Weights of a small transformer language model.
Size: 3 heads of 32 (1 for keys and values), MLP 256 SwiGLU, 2.27M parameters.
Architecture: RMSNorm before each block, biases on query, key and value, tied embeddings.
Training: a variant of Adam for these matrices, 121M tokens, 7374 steps.
Each number is 500 + 40 x the weight over its row's rms, rounded and kept within 0 to 999. Layers, rows and columns count from 0. Numbers have three digits each. The size before them is the row's rms in percent of the matrix's.

# q: layer 14 attention query, 96x96, rms 0.121, rows 0-29,32-61,64-93, columns 0-47
# k: layer 14 attention key, 32x96, rms 0.115, rows 0-29, columns 0-47
q0 100:390494346527567460546492485516522456456491518521482531578493491544487472538551433484490526467475509458471504557542521479466464504521551536565523
q32 059:458517515542454502551457545525535514515520485449547549519527498558505577504504463551542513492554511514513474495498622418538499466530431538530595
q64 115:530494489573516523533534505446539518450487497504509589535468462513463474499532426484456575550552493407553481536551503524480523452546440509530479
k0 097:436474580493493484511523496490505537508492439457549403501537468535507517532457488547518488517522606525416474477503500586496512516510498451502489
q1 078:483546545452501490515521522433529464517503511496404520502473498503462494457485505488519467503497411417417500505455429476515421487463516470530564
q33 070:556568463514563476461498428497490428510449525424487531530476460527542524447475504335452431414488499548485483487493484512551502492486552501510484
q65 136:473509528487518528501474447495493478533548512474495488487479477465468547474419535492546419406495474527404559494470495464479518498474514495471513
k1 094:473537465562457491475517430503502454515508501541466519532491501537507515537478549520487572526512433508557513482498523399488519603494498505476478
q2 105:495522509542442511545554457529451460518550474563524547406494501498545453515541578441504471453550558510542476491500529444486558528474505500483517
q34 079:531456490490442449493434481489486497545540510464513498514555459493435494537469529473512593526512513495510608491510554550540514526457526391458482
q66 144:511486494527538500530544544424504557458455429487525538512492523580568458508537463510488507605530515483534413483492531470514468540516456519470480
k2 085:526533605460486580510484575458526527502504457480542494431524463492511473466569513493550489470528588530478446492505477600504484430509546511532522
q3 088:506472527492570501559514502535474519479404482498510479505467527544552494508531486572443584548512456465527469505441483488530553547476457566485434
q35 086:529541522539492410525499508528497532473519516463582510568521514504452515573507519522510587574545505476527523481509542488593493547505484530484453
q67 107:460472546511494450472547499478416499570478444522482546485584452553451437493512485516495523541493525512552519423514580538467517538496519469501489
k3 087:532498463469524493490501483490526396503548512585444486468532482438458447463432602493489459492515590521497546461500486486471510469453466456575499
q4 092:412497523479477560507532529494458538516472491455467483541515476528527476584528560527410555573511484454478508609481576511527573551493466489493434
q36 075:540499517497465471491488504503488575487488509533503484521559460500444494598530486584464514518504494493522602452508515526505554571498463505567464
q68 091:414458559483460487491487386461468480513472465474469448462547415474448488503499510550511489509466570593529522503506480479447554509467482471518510
k4 069:517480529428475508529450587492553482492563557515596482456558431463455465531452483546469465500433499445439509483527502542383491453493476513527546
q5 091:506475472570491487503482567520555527465464471505435509487448549547512562473528501487491588532543443467495438435494498462523452516507495510534463
q37 111:544447477507481470487448525520485475514498478484452492437419558502483468450489552480523523414510537496522496489511515480579501531493519498418496
q69 097:554550540503545515519468507505505487502479540470498503558546508518441493502455462494464506570480478492437538509514515434502526503502524511517469
k5 105:478520477520481452568534475521497371539550527510542555499499469487425530494534486457466484416500444552551575517538580446527538514457460442512498
q6 099:472546486555475517495472500534492543506448420545477484529437496574550505549546501562498496531581492473511444495469533466501512556479515527431453
q38 099:541521480512456464462493492575502538511480509510519494486514473514414502486513516529446538492514616471600547509471456532532523525472526444501479
q70 070:496467506503478480467499506494433480503545480405477497495580490470442440521523477503468523512525557465520536493539606474520545449454495490506512
k6 102:536560526502549540489528543495484501502531406588489516475477509474559538445531513502540508518576479561529454446525450499569502453464537506536502
q7 085:450458510500419425475470460539515555477498440514500553518469459521546478523520509526493503503545528489532473543497537539453516493515518484448520
q39 119:511536461594477501525475532520508461411470509470488581522496496544536530519512482533475541566559500467505491443525450471550419530506587555501490
q71 073:500480523500455482468475568517435501500518527385554517468498534516553482488560526501484498538500545461550505615571486480501467431528560541475528
k7 102:513561499488492492479445485555454513502569446540496553452511475448562551486549529531442504445517438512547461447501501411574521489549501497477495
q8 088:421486433461520513497535586491497500484546579411547531533511546500499574486495493487483580486446463415453512505453472453523503461560489493546522
q40 112:504531489521584556516487570440532481472488480569479515448434506486535432472452457494521501528535537480457373421485511491562478502419490497508547
q72 092:519514492500539519508478486534462566553469553532507520487546523565403525569481436562411499485532441468506543499499537434552524496526426517535453
k8 085:435562529512547521517507496543500504485543508522529513481529456465471523570479544568433476425501482540459547495564512489438538514565479533518478
q9 087:499503496485428452462438516501534531500406460513474528521502489585521521614519479541443501509560506451509472509476569542503501495478497487527460
q41 104:489513503538400464481552486551465536413433481500477556479492451510501516522541509540464558541501502461518507481483454537487464540489509579502431
q73 092:405413526453424459471550493481463522495498504491505494517583484549484456530489509509487563550491555458521555524510539554464499528469547444521479
k9 119:496526467528541475551478575487480478492440480493458518572458587493540537485556451528503564494508429497573470481493474482602499517521459512520473
q10 081:575462493493437514465567434465534518532465470622435439524472449468497521523563543469478509485523526559519516489497529444465515501422549468533480
q42 124:509425495430498461465498477490448522585520498484533442502539532457417511538504532495542472500459515532508537592481540591500518503475516456446506
q74 084:481524450521538486451501563468492506426501467502419530527484542501533539473518493480549500476516550441509480475458475527535473534528521515518487
k10 095:542448501503481493495548501443529451462484549518504552542454578528520473447498449475496447542516536474480508540473522540436458506472511543462493
q11 092:495581416457571483446433472437524452519516503458546442526510532569510516540497505525515481588484456480451498513493493491527481494571506565509460
q43 135:480466457509509485514506480448491440470493540440556443572539536579535508509497480494465545517520511448498508522543470471437455454553577586520553
q75 088:482527467411444516524429475517550415483575567505484520443495459436485515514489536522517484480398465452505532602548467503462433458448520491481589
k11 103:527493460448494555490464550446382532524432528505520497531519499538539519553539506608487511529485498542537504463514488570549564468503535499510440
q12 102:489559441516578510453529563433466515514508466488520422458500524562501486479509472490524460469490566547508472428558507561542448492529541562530488
q44 107:442507475494506497505514486536481561496524491428498433534541518561504499503438530506418524439481542479520521496530486553437486497501549567561563
q76 101:510539517534484513483475447536531484515505446451483502496530438481485450450469515492531459463509406462440463492485493455479482458559487524468557
k12 110:552576509431541484500544533416460455542446509463497495498513499563484502540535488493563454467515526494477486486586466544468482479445560527474507
q13 083:468522493491470560474530506495520497467580492536528596484478498562502466495531449447443539454503560531500506506468465575444455495587535509512544
q45 120:525555511510446563540425501516527458435491535473499610456484452440560520522480493527468469582497479540497526465495509521522503544540490506430510
q77 080:530546504487563456477529531502490486498475530548546507461466569604530489439490466458433492515527536467504472498527498501486391507535578554510516
k13 095:500512462459498491513493455573527520516504459485433458465555515469499505562563557540409505453478561448565526459570498513499510512597516508441515
q14 096:557440529512442514460481436479524446525551463482400423515460437458518483484514569443520470514567559495488501517509472453391499466482540473435489
q46 130:466451513481548477564544473488515419558518441465538410578503494560498445540468504483497506454477565470525499535577511493513493504492563477481522
q78 094:546524529483552503591534550499437510457478492517552507519530479581517489541502475540498535557508660500530489439537486468530560538478526524516454
k14 111:577451573425469517548434486455511466491468498472539451591487529500550505428522499483491408522500431468466469500525472467508522494453473472459430
q15 087:538564454455557541502480439509482562521501540564498508501487486501487527519503485459423599578471528538524499481434493490519465549493554479510466
q47 133:529489457516556588569511451479507492477494490486507458507526547511561499505467502526435507543502544532533502428549509527522480533487595506423483
q79 107:507540529451497555546422576458503511437516519507466507469422506524518570485498470506523520536514556532546437562471414525503412509504534501503527
k15 109:572472505478556471573447505458442499503496557493548540488509512507493472533492514524476465561543523469481562479527528487441545498547452476430426
q16 102:499524429499445522487517482498585446436549507491452543435472539456451515446499481393503490464508455517475513456529437515523461469479503515484597
q48 060:466495493510510494487567421463579486516499514574466538457494520570544514495482548415498531461479520433549513557409535499495506547545523504406541
q80 126:521450481504510511484485476516443485496527556548487506510409511416476525469475543501508531431542518508515563431404533522479548456472499465521494
k16 085:537458417451564468502460459539515549594453510559511552543513508469446475490535432510505494469424511513551595488459538487493519512542479419496467
q17 107:500432561448443577485525487478436533529538492460500504510522473454525465521498555532457468520509534500495489545471558506500591522544441461467437
q49 087:518440470541469488481535466476465495519510501487448475531536478399479467479489547448514546494526534504534571368466501515495482515460523415449463
q81 102:509470540476499557461471486475530562490533464509534522447511482438516498516464551520519451558442577585482502452528477469455499523459471438364454
k17 097:463608487553471534493505543486474439452533517457515465552473489508488587529445469490509499526527436496437439529508495487521505518472498566532567
q18 087:587548451537531460488470505530463511470515525468533482451495539566476550489452394507543557492495528545523493477517454531496419533493513525500551
q50 063:466444483450495510570466511506548501453510479514528468468497513579484473504576387527532515546480493435502514564488483534442479495539495526505592
q82 087:554514484484516453519502590550470515524519575568496556490512498533496505500481461471455565484526461379565482514519519561540465532505553502553525
k18 115:482421529510484447559509465486563510513494451489463528474440511530511456495565583420472467473573483498532493519415502509500493523491460471452443
q19 102:531541476548537444524490526539521445453528538542553562488497552506474500482469449479557468455463477461482491463490469544524425486541556581477610
q51 089:480498522519527547539443537527560460490510480489480466472455533497569482444516475505476514495493449448486399535506510431515494472532493559423568
q83 093:560524399489562491567484554550532485479521587520445511532503544543510523529480471479480523482474462434481530581520485508533513523527517514481502
k19 101:556562457541566470545558463463444489530495521546522531518462537473513534525490422562531523496484413563552509466532573454566518537457448526499467
q20 083:472507529554558450524454533546544437437481451510515523512455550559492520549531438496509544502521476440446453456432420463518474488563505568461544
q52 096:568516482484495484544447538549512466480498542450484495488448535520548485470521535484534543491562500471553464527545501459588449517523522515424508
q84 101:512503488515526456490509538503471485487487523508462534571546538574458492522524409533502571541508471461463546485486523486518536518489526527506502
k20 121:524606491539541524558552458475449468522552506563484546451491508433509550513536460501494460479540453566558525459545525426545544481477462515553521
q21 092:484498543524514530543476493539473539463511462497585525509448557532555523539557465515530460509541510499484439510431441510496460473527557530442514
q53 115:475510548410452478420478459490488507472507508487481487483565461498393499453465525498474500491486569520514566533531509535441492511476460437547504
q85 083:516462535512469469457528580526440560453503533486508568464474530493511497538517484467516509462549527461509458454480561545547445490477481547502497
k21 097:488497520542524479506511520475509479451499414544541544513459613526555461505546568477554464555577548488511476459536434511531490482487480521494471
q22 097:480530517555472479523487536508538431455562490492530576443478523530477503490494441381529520455467513511516473478502424525485385452538547545460568
q54 093:572462533459553465536442492520508497534499526505504503551509546449553545486485496539543519571509477494526482496561497555588521546483511484412449
q86 102:567537489565507489549499559508531467489489534499490578482421551551517539532563442474450521507574486457527486517487470452548444426532522538468472
k22 089:510529478489505474463457459534506429503517437521438552446447558518494519454510509486448499471555523541544485477526429471560490472584535514485461
q23 100:494529467560494418459481562454505478464513509529459563473482537546438492515528490459546494457505456462472461431536464557519420459510520568562525
q55 109:482411481507490434518487556504489483551526494437483472473456520563477488526539499474491475441487457442448492557529538468507474459574435517433553
q87 092:556500485528466456516479538470529479464509554486456525479498557516493472513514482481532535480528422449460512556513492522530476449481502501482475
k23 084:487505498578503465488495470483501487561471427526547555495427510503457530531535455567510504458491487508588496470589518524529515500518456450506501
q24 091:480479516472445519512556481494479578507481471531577494503479432505545436570564516535493462503560544542527495575482547491439540515442526441505454
q56 121:507438510459443486439551499483473552559513490515497441497564504473425468516453542475539471449441511490492559548501546563495546467443478440538520
q88 094:452489547538456490456532478514482562464493467516537471481554418484470479518473566461461478448501546519521484423480522578480496530459469459539506
k24 108:487444483487508471503512531452521552454473481477559512485463570564540401472472547468566468568557545463464475564454476550443451423425513527484514
q25 116:489530488558513500536478561509528514457476495554479526515417557538531553471568456525529519540554454476506441472490477521544462505549530558473538
q57 122:534476512492473492520444544570523495492476548449495548468473461485463501469544497548509487469503490501568516512490482474561524531521439425449509
q89 109:597530502526548477536498558520484504496500545517470503507478567550496515474527413526493555530548474481535487519540509481586468492516527530476531
k25 084:492499513576528459410530456554499464527557380597443498425471490493476535455524494511503541477551558523552483438479476474576535453557512491531488
q26 091:496532485530604546473489492472508410489492466524454419540523498551482483434520484574533491530530472503478506435536485458520507476534454572533499
q58 098:481516464503542489477452489520487484529541556491454539489549525550489487439524530489517448400541435487509505565462512451484476465474506526570555
q90 097:487581436508582515488454486475511455448531501478479465520538543464456552432464424453510481457454499545478505498525509526519465526491497565520596
k26 097:520566460500525592498579506473432489539496506544459434459490474512486538446453438482569512450527520502529475531450573529460540513450560479510549
q27 098:425511517486541496485515573440460458447549531471522515547500552555498442498476553518456495468509509419428509537524514521451439502555478551543552
q59 115:482554547570417475496466555516513447440524498516526576528473492491539545534520427479529487508470455466477488459492491509492459545587439556533484
q91 103:521516530478511496535483457527464541541475523561495484503582490582490474528423499511475463472498519529475513478538535482453523538479449510528479
k27 100:463520469492420515473459508534455532555457446463515466554536463495477535560481496558470549464430515493520500535514521495540533544468539466467525
q28 093:439524477552449504452549485505517545441459453491501542489464529590512525580453438427443487520519543486487449503442545524470460490503494557528502
q60 127:509479483581436427434465508546524537430484452569494584508496531502538528536534522516524511491514495463518445432489506543525530544485447542456400
q92 106:453461497576389460455442492486523467464533552459458497504427485398502559495468478464543495495528488504566564563480530559473491424475533483492520
k28 111:465507478539557422559524567491511497521522500512548499514459590562494572521506422481511526470480461460571496486487510540531414480509488533532465
q29 074:554498472434536501461494452433448497507517505491550445503537529486481411498501572516509470501506597531515512517539541478514549559504505495528439
q61 142:430532529442450472491492519518509550470449482381569582472486462472455531511497417479490480475472533505530532536457547570507485545517432518541520
q93 114:512469522437593497512536446530464559569491474536508442513593502599514452508502554530470468551493473488456492486526536439504522591502438454466483
k29 113:543512543463452485433561482494485489535479458455514508512501437512462522561500539454520460577487498486455524522507533493501482510505556491493478